From a checkpoint of a small transformer trained on Wikipedia.
Training: a variant of SOAP for these matrices, 1107M tokens.
Each number is 50 + 12 x the weight over its row's rms, rounded and kept within 0 to 99. Layers, rows and columns count from 0. The size before them is the row's rms in percent of the matrix's.

# layer 2 MLP up, 640x320, rms 0.102, rows 200-413, columns 256-287
099:36 37 51 77 37 46 50 41 42 58 50 66 62 64 44 80 45 74 46 57 43 55 24 47 42 27 34 49 47 42 55 65
106:46 68 40 53 32 61 46 70 63 57 65 30 38 46 34 50 71 53 35 67 37 49 36 58 63 44 59 46 39 57 61 53
094:63 53 59 47 40 52 68 43 61 57 58 65 54 41 45 46 34 78 53 50 32 45 27 30 62 47 54 76 40 49 57 54
110:56 54 42 34 54 56 70 60 69 36 46 72 61 59 69 36 74 47 48 40 63 58 52 41 52 48 34 59 52 57 46 68
098:63 69 51 26 69 44 58 47 55 38 54 34 24 62 63 44 30 48 44 50 52 42 34 41 57 55 62 43 43 56 72 47
104:59 35 52 34 42 53 64 59 53 55 44 62 39 55 63 39 39 33 43 41 29 53 31 37 71 37 41 52 54 64 39 44
095:62 52 37 43 54 39 53 51 45 64 59 29 49 46 63 65 35 61 43 43 54 59 38 56 66 50 37 35 37 58 50 51
101:57 59 52 57 67 48 38 66 55 40 40 50 49 70 68 56 35 54 39 48 45 45 39 35 43 34 53 46 32 28 72 58
095:52 54 40 60 55 51 51 49 49 45 52 35 38 71 52 62 33 41 37 52 32 47 54 57 46 46 64 41 30 51 64 61
083:42 49 61 60 31 40 40 43 45 51 51 37 42 29 49 25 44 47 53 49 59 56 47 39 62 33 62 35 46 62 43 47
101:35 44 64 43 55 35 54 49 52 62 31 32 24 65 42 35 47 53 47 49 45 62 63 18 54 46 33 39 69 42 53 63
095:37 49 38 38 29 48 37 58 63 35 40 53 40 47 42 75 32 55 32 56 62 46 57 74 47 40 68 38 59 62 48 60
110:40 57 56 66 36 44 55 46 35 58 36 44 38 59 39 26 54 19 45 33 49 35 38 43 36 41 39 39 46 53 68 49
093:41 60 49 74 45 35 44 53 52 65 40 26 46 44 55 33 47 49 26 65 51 65 37 61 73 36 56 10 35 51 41 40
098:59 69 40 55 55 53 67 45 63 58 43 59 46 30 52 45 52 46 50 53 51 47 40 64 56 48 65 49 38 61 49 54
109:43 26 51 64 45 74 36 45 46 44 64 77 54 57 47 35 39 44 42 60 41 70 38 64 61 54 35 52 53 54 61 44
110:41 58 55 62 56 51 61 36 80 72 56 42 61 55 51 59 25 43 41 43 46 43 73 33 31 44 66 77 42 50 60 50
094:41 79 51 25 37 25 44 39 46 29 33 51 58 29 38 42 16 45 60 46 83 61 52 54 62 44 72 47 36 55 57 41
102:63 55 29 48 60 66 36 51 74 54 51 36 50 34 64 44 38 66 59 53 37 37 58 60 61 54 56 79 43 56 53 57
099:41 60 54 49 50 57 73 46 48 57 34 44 48 20 57 62 46 53 58 48 46 46 41 28 37 55 46 66 60 38 47 68
105:79 43 41 42 59 43 46 52 63 40 51 57 38 78 45 40 61 73 45 35 51 32 56 31 26 67 36 55 45 56 59 38
100:43 48 61 68 34 46 34 44 50 38 61 48 52 57 38 58 84 46 60 23 61 61 31 54 44 60 54 60 44 44 42 50
100:45 67 33 47 34 56 49 45 40 48 37 70 51 59 65 51 50 36 67 67 36 73 47 51 57 59 36 50 51 48 51 50
104:30 61 42 40 53 36 45 49 55 42 37 68 56 56 38 57 66 56 42 46 49 66 46 44 55 41 48 56 82 48 57 59
097:32 64 45 56 58 42 45 55 64 38 40 40 64 35 52 32 56 47 38 42 47 66 56 41 43 42 66 60 68 40 42 46
099:55 50 82 44 63 49 60 53 47 41 60 55 54 69 59 53 46 67 57 27 45 48 48 67 50 47 36 51 53 57 62 31
097:45 56 47 34 56 57 28 62 56 73 45 58 37 39 52 41 37 60 51 33 65 68 41 55 52 54 44 51 55 23 44 35
094:65 50 39 50 34 38 34 57 66 52 42 48 75 47 50 34 43 31 56 62 65 41 30 58 60 52 37 44 47 54 52 60
107:42 78 62 34 48 59 56 31 54 52 40 56 56 67 51 60 39 57 51 56 63 52 44 41 47 61 29 61 65 60 42 30
095:37 58 39 46 43 68 30 68 47 35 31 71 68 69 52 47 38 65 57 63 38 39 48 25 31 65 34 38 69 60 75 37
094:29 86 55 50 38 39 53 52 50 53 52 40 44 65 59 38 48 63 38 50 64 34 46 45 47 44 48 56 54 54 42 83
117:54 54 58 46 51 69 46 46 45 57 46 60 75 27 46 61 20 31 65 52 42 67 65 36 45 45 54 57 53 80 45 38
099:60 34 27 38 63 46 61 58 52 66 63 37 55 54 54 52 40 29 62 29 31 54 51 46 64 37 41 37 50 58 25 44
120:48 42 76 51 33 20 55 59 57 44 43 52 53 69 43 47 45 40 27 44 51 50 44 71 42 33 59 44 47 35 38 50
101:49 30 58 58 44 63 69 34 68 38 60 59 33 28 61 47 65 33 38 64 48 39 47 49 42 44 56 60 41 58 44 59
113:51 37 57 51 52 42 64 63 55 43 43 61 35 69 66 83 46 36 59 43 82 54 43 25 46 28 47 52 43 41 53 71
095:50 51 54 47 60 47 48 32 52 57 78 54 48 49 40 50 48 43 39 72 31 71 50 72 49 62 43 26 48 58 49 55
105:36 61 36 57 53 43 58 57 65 70 41 48 47 38 46 59 61 49 54 74 62 61 54 57 64 63 56 43 48 64 62 61
107:32 32 64 50 48 50 46 54 33 41 54 37 41 57 40 63 39 63 57 56 44 53 44 50 59 58 45 42 66 68 54 49
101:33 41 60 48 44 66 37 59 58 37 35 63 19 44 60 38 51 57 52 52 36 50 44 47 53 51 44 71 84 20 34 40
097:53 50 25 57 69 56 41 48 68 40 67 50 49 35 54 64 71 69 52 42 59 63 36 22 43 49 53 67 21 64 52 48
093:44 54 30 36 44 43 56 40 59 49 64 59 50 33 35 52 53 53 39 54 54 55 35 50 32 61 46 66 65 60 50 53
107:33 62 55 29 40 52 48 32 67 48 42 55 68 59 66 43 56 36 60 30 65 59 52 57 46 36 63 47 49 43 58 46
098:67 61 43 48 51 35 40 23 55 46 65 43 24 45 58 64 48 36 47 46 61 38 38 71 64 47 59 36 48 45 42 35
100:49 72 44 55 48 45 70 34 46 29 58 53 59 47 70 67 21 63 43 27 51 18 45 48 33 36 50 68 28 61 26 55
091:25 75 51 64 42 48 41 45 45 52 61 44 47 33 46 47 55 62 37 65 47 41 54 64 67 46 35 39 45 37 47 39
094:16 74 45 46 33 36 41 51 39 47 38 57 47 20 50 55 34 45 50 56 53 43 41 44 26 41 48 68 33 64 36 49
098:73 54 53 27 54 40 75 43 52 51 54 45 37 39 72 43 53 53 29 49 54 41 45 73 54 33 61 45 37 63 42 74
104:54 49 57 34 35 33 52 55 55 61 55 26 72 53 43 33 53 49 44 56 51 37 59 62 62 53 41 52 72 54 32 46
098:43 33 42 41 48 58 54 40 75 34 63 43 51 36 40 51 86 30 42 47 60 33 58 83 55 51 54 45 50 57 64 67
094:25 44 29 54 66 49 41 61 46 76 43 59 62 43 45 51 56 69 62 29 21 39 54 59 43 55 43 64 47 61 41 37
110:28 63 53 32 61 43 38 26 49 35 49 59 49 59 54 55 52 34 39 37 34 38 49 57 51 46 56 42 40 66 49 49
089:26 46 42 49 43 52 28 56 31 44 26 59 56 35 44 41 62 57 62 44 62 37 50 39 67 71 49 49 19 66 65 63
099:54 61 49 43 71 46 59 44 44 44 40 48 46 52 45 37 55 59 53 53 74 66 42 42 53 49 30 69 59 53 42 65
101:40 40 45 56 41 65 48 60 64 53 43 41 68 65 34 15 42 74 48 73 68 36 51 59 46 44 52 45 55 28 44 45
093:68 49 54 66 57 50 43 63 53 56 35 58 36 29 60 50 64 47 45 60 49 46 53 45 25 17 58 65 70 43 67 29
096:43 58 66 64 48 72 64 24 62 39 65 55 57 54 38 44 22 60 47 48 43 51 52 32 56 54 43 73 84 68 53 23
094:56 43 70 57 51 51 48 70 57 54 43 58 53 44 49 37 58 37 61 51 71 64 38 36 48 48 47 57 53 35 43 49
098:46 45 62 57 55 51 42 36 47 56 45 33 55 41 52 55 71 46 61 57 37 61 40 52 48 60 68 51 56 60 56 40
099:58 58 51 58 45 54 38 47 60 53 37 62 42 52 53 43 62 52 42 70 36 38 32 45 57 34 54 49 74 51 62 35
096:29 48 44 39 42 42 31 59 40 54 55 53 44 49 62 49 51 26 48 53 35 29 57 61 55 31 64 36 46 61 77 36
102:47 80 63 54 58 51 51 40 58 48 48 36 34 36 52 37 38 75 51 39 57 35 45 46 54 31 39 39 40 55 41 66
110:64 57 49 48 61 42 61 51 43 42 46 49 61 59 30 49 39 80 36 49 52 41 37 50 70 46 56 35 38 53 55 39
096:61 57 52 50 55 44 39 50 36 41 47 51 64 62 56 66 47 63 53 36 32 36 48 61 40 49 59 42 52 53 44 40
092:61 71 50 55 46 42 44 39 46 69 32 60 47 40 50 27 42 60 40 59 51 55 56 47 64 57 67 67 64 52 63 50
099:65 60 35 40 58 46 55 53 65 48 54 42 55 61 48 50 66 62 55 44 40 49 40 50 55 51 62 52 64 34 65 44
107:38 44 41 64 28 51 60 58 73 45 39 57 65 54 66 47 44 58 64 51 62 66 38 49 54 60 43 53 63 65 48 54
098:55 47 31 64 54 58 44 36 41 57 30 48 59 35 59 43 35 53 54 60 52 45 46 40 55 48 35 47 43 57 63 60
098:63 49 38 56 42 73 65 78 37 62 46 57 51 41 48 68 42 47 22 45 61 55 46 71 49 57 48 39 50 49 54 56
094:31 69 56 59 41 42 51 79 41 64 51 31 51 48 58 33 55 40 60 39 62 42 43 64 58 40 33 43 43 51 59 25
097:60 56 31 40 40 58 52 40 76 55 46 79 41 59 41 52 54 56 40 46 44 65 67 24 34 47 60 51 55 82 24 72
110:47 57 40 38 39 23 54 23 65 67 49 59 35 44 62 51 48 59 53 47 58 45 51 49 59 41 53 57 37 35 53 54
103:53 28 62 40 26 30 53 40 47 38 65 45 58 57 64 60 76 48 53 56 59 55 48 43 51 66 62 35 30 36 51 51
101:54 43 59 42 41 50 64 83 50 44 32 68 33 31 51 54 31 66 58 58 48 38 49 45 40 38 40 43 49 45 60 50
099:44 48 69 71 54 35 36 68 42 58 57 58 45 65 53 45 39 38 26 59 68 29 42 49 38 62 43 34 48 44 40 53
093:71 51 45 76 49 40 64 59 64 63 65 50 50 60 40 61 59 47 38 54 59 46 42 25 59 49 50 33 47 51 74 61
104:57 47 32 59 26 49 57 49 48 51 47 54 31 57 55 50 43 35 51 24 33 51 36 54 54 63 65 49 57 55 60 69
102:53 41 41 37 49 45 52 31 26 74 40 45 44 30 53 52 33 45 48 43 43 62 47 46 59 61 36 31 52 47 55 48
107:39 53 55 63 57 46 48 35 37 61 60 50 53 65 57 66 31 52 62 37 43 74 45 39 44 56 37 37 46 58 46 65
096:57 46 54 63 40 45 62 58 52 50 39 53 47 76 44 34 52 34 50 55 47 41 38 68 48 54 68 41 52 68 43 44
097:29 62 52 76 53 61 38 58 61 51 54 60 69 47 54 59 66 77 49 48 37 40 55 48 24 54 47 49 49 63 61 37
090:46 62 60 50 23 43 69 43 61 60 38 77 49 60 52 41 50 38 42 58 57 34 45 64 65 46 46 62 38 31 61 59
107:40 55 49 41 48 40 45 46 46 43 45 56 52 39 59 50 60 58 59 76 46 60 67 40 59 60 52 61 36 49 44 62
097:54 67 51 42 39 24 62 59 54 65 63 56 60 48 48 51 36 38 52 48 69 59 40 52 56 31 62 54 68 41 47 24
101:39 26 50 32 51 44 34 48 55 46 65 57 44 31 30 52 46 39 33 31 46 48 70 49 90 63 59 64 58 46 66 52
104:62 34 48 51 49 51 47 50 64 39 66 66 39 60 53 56 34 59 68 51 49 46 55 42 30 18 48 73 55 53 42 20
096:39 43 31 53 40 38 44 50 75 45 49 52 50 53 40 46 46 57 49 49 48 30 44 36 77 54 36 43 49 69 63 55
123:20 35 51 57 65 49 55 62 67 54 54 58 73 61 55 46 26 49 41 67 40 28 37 55 52 34 57 55 62 48 65 46
102:67 54 53 43 32 50 47 45 29 56 53 71 57 35 64 58 54 46 45 41 39 54 45 40 55 65 66 41 40 43 47 53
110:69 75 57 63 53 54 58 49 65 37 36 51 43 49 54 55 17 59 65 35 65 54 54 61 47 60 61 47 45 45 56 51
103:60 60 54 54 53 21 59 53 62 65 55 54 44 55 62 48 68 39 71 66 57 51 12 34 50 42 55 58 45 33 60 47
091:51 40 59 25 52 45 45 39 34 46 60 43 51 48 46 44 65 64 41 51 47 46 34 22 57 55 57 55 50 33 46 40
095:58 67 61 43 34 35 56 44 71 57 41 61 48 51 53 44 38 56 35 47 61 62 45 51 59 61 41 57 46 34 38 40
107:46 30 44 58 32 56 65 51 40 76 81 41 40 20 47 56 49 32 51 47 50 64 48 53 48 62 46 38 52 56 69 53
093:45 41 43 48 48 61 47 51 42 45 27 46 59 43 54 56 47 70 53 47 37 61 51 63 50 20 54 48 49 63 52 34
093:42 37 53 43 35 24 48 59 61 52 39 61 23 33 44 46 43 41 56 48 49 64 58 32 70 43 64 33 57 57 66 63
105:58 41 23 64 50 54 38 49 42 52 65 54 53 50 56 25 56 43 22 49 43 45 54 39 60 31 57 47 48 64 53 76
104:58 57 40 47 59 43 71 40 66 48 46 55 53 32 71 60 60 59 47 53 49 25 67 55 53 52 52 55 43 58 57 72
096:47 40 55 43 38 46 50 56 28 45 52 66 59 51 38 57 31 46 51 70 61 45 37 60 69 42 46 38 55 53 51 53
106:54 66 54 61 51 62 41 42 41 46 24 24 27 27 68 56 55 61 51 36 32 40 45 36 52 45 46 49 44 64 55 23
101:61 71 45 48 46 60 52 49 40 38 52 42 28 39 55 56 61 68 58 67 34 36 69 49 49 59 57 62 28 76 34 63
090:50 47 33 45 58 46 39 56 42 67 37 47 50 46 81 34 44 35 43 43 64 71 36 22 47 48 36 57 57 35 51 70
099:57 51 45 46 59 35 55 56 62 55 49 43 62 49 56 52 42 46 74 47 25 52 39 41 48 45 32 49 49 47 44 48
099:32 46 67 70 42 49 48 26 72 41 44 39 67 49 39 41 58 44 49 53 71 50 56 27 57 79 29 46 39 65 65 42
096:48 57 63 69 47 66 43 51 58 56 63 74 62 58 38 51 48 69 36 42 56 39 69 51 48 55 56 57 47 60 46 63
097:68 66 49 44 68 40 65 46 63 56 44 42 48 33 49 49 52 41 26 43 44 45 51 59 40 53 48 50 70 37 62 50
110:46 42 36 44 63 57 65 47 70 63 46 43 59 47 44 52 42 49 53 45 54 56 46 29 81 55 52 57 47 49 51 62
096:49 44 48 55 43 31 56 80 78 46 43 62 43 78 64 56 76 31 64 39 51 55 49 57 59 40 54 58 46 34 55 56
100:51 52 52 41 48 31 57 52 31 43 39 70 63 59 47 42 33 51 49 41 35 70 53 52 51 53 35 41 57 52 52 43
095:54 67 38 65 63 47 46 38 64 65 47 48 61 37 60 53 56 66 31 42 68 40 35 51 69 44 56 34 62 53 31 43
108:31 46 47 66 38 59 43 69 69 52 54 37 39 45 43 57 51 62 41 36 58 34 45 30 71 56 59 65 53 52 51 55
091:42 49 48 57 30 61 57 43 44 70 58 47 50 20 53 47 28 57 28 60 37 36 46 58 75 42 58 61 57 27 54 68
097:42 62 48 51 53 52 65 56 56 44 42 41 56 59 62 48 10 72 47 58 58 49 46 48 55 47 46 66 62 59 49 51
099:54 72 37 71 48 41 56 30 32 36 57 65 60 43 47 67 37 62 41 44 28 61 46 68 46 49 34 64 42 47 46 58
106:38 69 40 59 53 55 50 57 39 46 32 65 39 51 48 60 57 47 75 69 54 06 42 58 66 68 60 59 57 48 55 27
119:48 48 67 49 30 37 52 51 55 36 47 42 32 49 44 39 41 77 47 55 42 27 49 49 57 47 66 52 52 44 51 31
098:49 48 50 40 54 55 36 57 40 55 40 69 68 42 47 28 65 42 69 66 58 57 48 54 51 53 45 52 39 60 67 34
104:50 57 70 46 41 49 63 50 38 56 60 73 43 33 50 51 64 36 56 52 47 39 39 52 54 44 52 61 67 50 29 58
099:59 43 62 37 39 65 36 63 66 73 34 33 43 39 58 23 38 31 58 42 68 57 35 60 59 57 54 51 50 68 58 57
091:41 65 38 45 50 59 48 30 36 30 31 35 45 42 41 48 50 65 43 49 56 40 69 27 39 60 38 57 72 47 57 61
103:48 60 61 44 52 46 69 51 53 51 62 51 46 34 50 47 44 41 36 66 36 46 67 56 45 53 48 58 61 55 57 51
110:58 47 23 64 62 31 24 44 41 40 44 45 38 63 74 66 19 46 47 42 41 27 51 50 61 46 36 43 37 50 52 36
099:45 68 50 61 48 42 45 27 53 46 65 40 27 47 50 48 36 59 63 94 40 60 46 53 51 51 55 53 43 50 33 60
093:65 43 47 70 42 59 52 26 48 56 54 44 39 55 45 57 74 26 53 49 45 54 65 44 60 51 56 57 50 44 56 40
097:42 42 51 74 38 71 54 54 33 55 18 73 61 42 43 39 45 66 68 64 57 51 51 63 51 57 54 41 53 44 23 65
102:36 73 74 45 45 50 38 24 57 68 42 33 50 23 63 68 50 72 38 72 50 63 45 42 71 57 64 43 29 55 45 52
099:64 58 25 59 52 64 41 54 39 43 24 58 50 59 48 51 61 64 66 97 57 49 55 65 38 64 54 64 36 46 51 23
102:52 52 49 63 60 52 38 33 42 49 35 44 46 36 61 52 60 66 42 87 76 54 35 37 43 36 46 46 38 37 61 58
097:43 65 37 60 44 61 53 41 31 38 45 21 39 33 55 43 32 56 63 50 54 58 46 63 46 50 46 52 44 54 69 57
096:41 36 70 42 71 38 56 47 56 53 65 56 53 33 47 77 66 48 56 51 43 43 56 63 44 36 54 43 70 50 33 39
102:67 35 43 70 64 40 47 36 47 48 40 58 31 40 52 65 61 43 52 44 66 58 28 37 49 43 40 65 53 62 63 51
093:51 40 57 44 46 57 49 57 42 49 63 36 38 58 45 56 48 67 60 60 76 48 52 46 47 50 33 44 51 44 41 51
106:54 77 54 52 48 54 58 52 67 38 35 61 46 52 57 40 63 36 61 69 60 68 42 47 48 35 37 62 54 59 41 49
102:46 64 55 65 56 55 62 42 40 40 34 59 63 49 59 46 37 44 41 70 67 45 24 46 60 65 56 51 75 57 59 59
091:44 51 49 54 44 53 66 43 75 68 39 33 45 31 58 38 39 50 33 72 41 55 46 51 46 67 64 37 47 65 46 62
111:44 63 56 58 58 66 43 52 54 77 51 59 60 26 36 46 40 58 49 39 60 48 48 71 54 49 74 54 59 40 63 21
100:37 31 57 39 49 60 40 35 49 47 58 56 58 27 56 40 50 55 49 43 50 51 55 49 44 67 38 50 66 38 47 65
098:43 49 32 37 52 49 36 52 59 69 31 35 42 55 71 38 40 61 62 34 59 32 46 36 53 58 49 47 32 46 62 55
085:53 55 51 57 48 60 62 53 46 59 60 44 38 45 64 60 53 53 44 37 47 46 46 44 49 52 26 46 35 49 56 45
087:32 60 66 51 43 58 29 67 60 54 51 64 62 55 49 33 25 49 47 15 54 51 43 55 51 48 54 47 61 68 53 45
098:41 70 53 39 56 41 51 81 52 33 57 35 43 51 30 61 32 58 57 42 54 44 50 36 49 46 53 55 52 44 55 59
083:48 39 61 61 66 40 52 53 45 59 51 52 59 47 58 44 27 46 51 48 54 48 56 54 49 60 61 39 43 56 47 58
108:61 53 39 62 65 57 70 34 41 30 44 49 50 64 50 57 59 41 68 36 60 55 70 37 41 37 71 58 70 49 46 62
106:43 53 31 40 52 40 64 52 71 57 64 67 62 52 69 47 54 51 60 38 34 41 44 39 52 41 38 60 55 47 44 48
096:37 56 50 56 55 54 82 73 50 58 34 24 45 25 57 63 37 83 41 64 69 39 27 63 36 32 67 63 55 48 39 84
092:60 52 32 56 61 52 38 46 78 59 53 60 62 43 50 54 66 79 52 45 57 59 39 42 37 64 58 60 51 67 50 53
104:49 39 44 71 27 64 46 58 30 67 61 54 46 56 21 72 45 51 68 28 56 30 60 48 43 53 51 64 36 65 74 42
100:46 67 41 34 56 55 61 77 66 62 40 55 39 38 66 55 39 41 34 43 40 18 41 41 49 36 46 48 57 46 37 50
105:46 34 30 33 37 49 59 48 50 47 49 43 61 54 46 49 69 66 65 38 64 52 41 41 45 52 27 57 46 50 40 34
090:67 53 65 71 54 65 46 41 35 41 51 48 42 40 56 61 38 58 61 34 33 43 44 49 47 55 35 51 40 54 69 40
105:52 56 67 37 65 65 55 39 54 64 52 37 41 49 43 40 45 46 60 50 51 70 62 72 59 78 57 52 63 45 62 57
105:66 45 49 32 45 46 42 27 59 38 41 42 49 43 57 47 51 59 50 41 63 46 64 20 47 52 33 72 56 56 55 66
093:52 37 74 42 45 37 37 49 60 61 59 52 29 48 63 43 58 66 48 75 38 55 41 53 62 47 54 43 44 42 54 42
109:53 56 81 56 57 69 71 47 48 56 43 64 46 43 79 39 64 35 52 45 54 55 58 31 40 59 71 65 63 40 52 45
099:67 43 50 65 61 50 48 30 65 31 31 63 54 70 53 62 71 49 25 60 44 60 43 31 46 53 46 47 37 70 27 37
108:56 45 53 45 58 32 44 28 41 44 43 53 69 52 49 28 60 54 51 71 33 54 46 61 25 44 45 47 37 44 56 31
111:45 48 48 35 30 51 63 44 59 41 44 65 60 68 40 60 48 47 42 30 67 46 57 42 16 57 48 59 50 60 39 35
101:40 57 54 45 44 53 49 49 53 35 56 48 56 67 47 63 62 69 48 54 08 54 63 42 59 58 53 39 32 71 50 58
099:61 58 51 47 69 36 34 59 49 42 41 51 55 67 51 64 41 50 66 46 35 64 57 48 46 49 58 46 79 70 40 10
108:24 37 40 49 40 56 56 56 74 37 29 46 42 62 52 56 67 62 56 54 66 47 34 42 59 53 32 63 51 48 49 51
093:39 56 44 45 59 31 36 52 60 51 47 53 70 50 68 32 54 50 44 48 43 58 63 61 49 49 44 70 76 49 47 52
090:49 19 37 45 36 53 48 54 53 64 40 61 42 59 57 70 49 72 47 50 57 31 22 46 38 44 46 50 49 30 41 48
095:37 63 60 46 44 50 65 51 44 47 53 59 65 56 58 70 51 53 23 72 63 68 44 54 53 73 54 52 35 62 45 55
099:41 57 64 48 44 23 60 63 50 60 48 43 58 60 52 56 56 62 50 26 67 31 48 49 43 33 57 34 59 38 63 33
099:46 42 65 66 46 40 33 53 55 50 70 58 35 37 54 59 38 71 40 46 52 46 48 41 46 62 53 62 41 40 63 35
106:40 57 55 47 58 66 51 52 58 36 48 76 53 62 58 51 50 51 55 37 49 41 30 42 52 54 43 56 51 48 47 51
095:54 60 53 49 46 68 37 50 47 46 40 47 26 61 54 50 56 50 69 52 40 39 47 56 64 41 53 47 49 56 60 45
101:46 33 67 53 41 47 40 26 42 69 52 45 37 34 51 46 46 53 37 63 67 60 65 63 52 53 65 30 42 68 51 47
102:50 49 26 66 45 40 36 56 69 64 44 55 32 60 48 56 65 46 64 37 50 45 68 34 23 51 35 55 54 44 50 67
093:51 72 48 61 42 58 56 40 61 16 54 43 48 53 57 55 52 65 58 64 59 75 45 61 38 59 45 46 31 47 44 37
098:46 57 47 33 34 42 36 52 50 56 31 49 48 49 63 55 25 32 44 61 71 53 67 42 47 41 34 44 58 56 69 42
088:45 57 47 60 31 63 41 50 63 68 56 60 56 53 58 47 34 43 43 58 56 62 59 45 55 33 83 44 36 44 37 53
089:59 32 57 45 58 49 50 54 43 44 60 46 32 57 33 51 36 47 47 56 48 51 51 63 43 58 61 38 55 45 43 38
102:59 53 79 77 49 62 67 58 41 72 47 56 67 35 59 45 45 42 35 45 54 22 54 57 40 50 58 42 64 56 36 48
094:45 33 54 43 36 67 39 45 55 52 32 40 67 57 56 61 48 56 52 28 63 59 63 37 43 53 71 41 44 36 59 68
104:35 54 62 39 43 30 69 58 55 45 49 56 40 41 49 50 30 57 41 55 42 35 37 23 71 70 47 30 61 34 49 60
088:56 53 39 31 44 46 40 34 66 68 34 46 39 24 48 19 56 45 41 64 59 59 41 38 46 48 53 51 61 48 36 53
105:57 52 46 55 49 39 30 55 45 59 38 18 45 45 70 34 58 28 47 43 58 47 38 34 63 43 44 28 63 72 48 63
094:50 37 71 48 54 43 61 65 50 66 47 30 54 50 48 67 38 54 58 70 47 54 52 49 53 47 63 50 42 35 42 40
094:46 61 47 43 61 54 75 49 66 60 40 43 36 32 55 45 80 50 64 21 74 52 33 41 48 59 47 59 42 39 56 59
098:50 54 57 59 56 60 42 53 50 47 45 37 54 60 55 48 64 46 50 44 44 37 60 60 61 20 36 52 59 66 54 52
104:62 59 38 47 46 59 48 43 49 42 54 55 51 41 46 45 37 61 40 38 53 51 36 59 60 33 48 49 44 60 56 50
090:38 53 64 64 50 43 52 54 55 71 68 56 48 33 64 50 40 60 55 69 68 43 60 32 53 43 71 38 57 49 51 28
098:28 58 57 27 54 27 48 59 83 52 40 52 25 48 45 52 67 49 47 52 72 51 47 23 44 58 28 49 64 48 62 50
103:39 52 60 64 48 54 31 52 56 39 26 47 39 48 48 65 48 42 61 49 56 70 45 38 41 49 70 48 48 55 66 75
096:50 54 61 29 39 42 35 48 58 65 38 46 69 39 60 39 30 53 72 45 59 46 60 54 60 73 52 44 44 44 59 53
129:61 49 40 57 61 36 51 43 51 60 37 69 58 56 76 43 35 65 58 58 38 49 53 55 44 47 52 72 62 66 34 40
108:49 37 31 47 62 53 46 41 38 54 52 56 30 33 45 45 49 75 46 36 37 43 57 30 49 58 55 58 75 51 48 22
092:42 55 27 56 52 55 45 55 53 35 42 54 73 47 37 52 61 31 71 68 47 54 56 73 51 68 65 57 56 77 51 28
096:39 56 54 34 58 45 72 60 53 37 46 64 63 66 70 49 33 46 59 45 66 47 52 33 42 42 47 51 72 30 55 47
098:44 68 60 55 46 47 46 40 44 51 43 50 56 45 48 61 52 42 42 57 62 52 63 82 50 50 18 40 62 56 53 52
094:44 52 49 52 49 41 38 54 46 58 58 53 60 56 54 46 44 38 55 44 38 72 43 34 54 72 53 73 50 48 54 77
099:41 25 59 43 59 45 62 64 66 71 74 55 29 53 37 39 47 46 54 46 60 77 60 22 39 37 47 53 45 45 49 50
096:52 55 58 70 65 46 20 61 57 55 57 52 43 62 20 52 54 68 50 43 43 48 47 53 68 58 52 39 40 53 61 49
097:32 53 70 39 60 34 43 28 39 56 52 34 60 62 70 42 39 86 29 55 58 59 40 47 49 46 52 45 49 47 57 43
090:41 64 50 47 54 52 48 63 38 51 54 45 46 63 42 43 67 31 42 67 68 48 47 51 57 66 43 41 69 46 55 42
091:32 44 40 52 37 40 54 34 37 48 26 74 70 65 48 69 63 53 52 45 63 38 48 56 47 59 61 38 43 38 55 39
092:68 61 37 71 45 54 50 57 46 51 48 48 41 53 53 59 33 35 44 32 62 35 47 39 69 49 44 53 35 46 50 56
102:61 63 51 64 33 56 55 61 47 41 50 67 55 49 48 64 54 54 53 47 50 60 48 44 44 58 57 59 49 27 44 47
089:60 66 70 53 44 71 51 35 43 55 48 27 30 57 57 53 41 52 45 62 24 59 46 52 47 38 49 59 65 48 77 68
093:62 47 44 40 68 53 38 40 57 45 44 74 37 18 54 40 47 51 48 66 41 49 64 38 56 35 49 63 58 42 54 49
103:57 36 46 61 46 47 43 40 33 54 49 35 45 52 36 43 60 70 46 68 38 54 43 32 30 43 57 47 39 41 45 24
114:37 43 56 69 59 26 53 60 53 41 46 49 37 65 57 41 26 48 61 24 41 37 48 50 36 65 61 29 39 39 71 60
109:62 47 58 45 46 45 54 43 45 61 72 17 49 53 70 43 50 46 42 34 32 59 54 35 56 58 70 44 70 57 56 28
099:53 35 53 68 44 39 70 56 28 31 61 73 69 48 33 73 49 57 54 69 23 47 46 63 50 31 59 43 52 56 41 40
091:59 41 46 50 55 49 58 23 57 40 53 75 55 44 55 60 68 35 33 27 54 57 56 58 50 41 46 38 59 63 44 50
096:66 43 45 51 35 29 62 76 49 53 53 57 41 47 48 51 56 34 44 53 39 41 45 56 37 31 51 59 49 53 44 66
097:33 62 55 64 25 47 53 49 27 47 58 33 67 76 58 47 39 40 55 48 36 50 51 42 62 50 52 43 46 53 43 40
099:65 61 55 55 60 44 46 55 50 36 42 56 65 54 42 46 41 44 58 39 55 62 39 55 33 59 40 50 46 45 61 50
098:48 57 49 37 47 61 52 51 48 36 63 54 35 38 62 56 46 47 58 53 45 46 50 55 58 57 55 48 50 65 63 59
097:43 28 46 47 45 45 42 32 66 39 63 51 48 55 59 64 56 37 55 48 59 66 44 46 49 60 48 47 69 62 55 54
099:56 55 34 40 71 45 70 47 43 42 39 49 42 61 64 37 32 50 45 72 39 65 48 28 45 32 41 50 55 43 53 59
109:52 68 50 48 23 49 80 53 49 44 45 55 57 43 57 74 44 52 51 54 54 51 32 49 58 35 37 55 44 49 57 54
102:49 58 49 73 47 52 42 74 45 62 41 52 36 32 22 49 43 65 55 65 60 47 43 51 64 60 49 49 53 71 54 42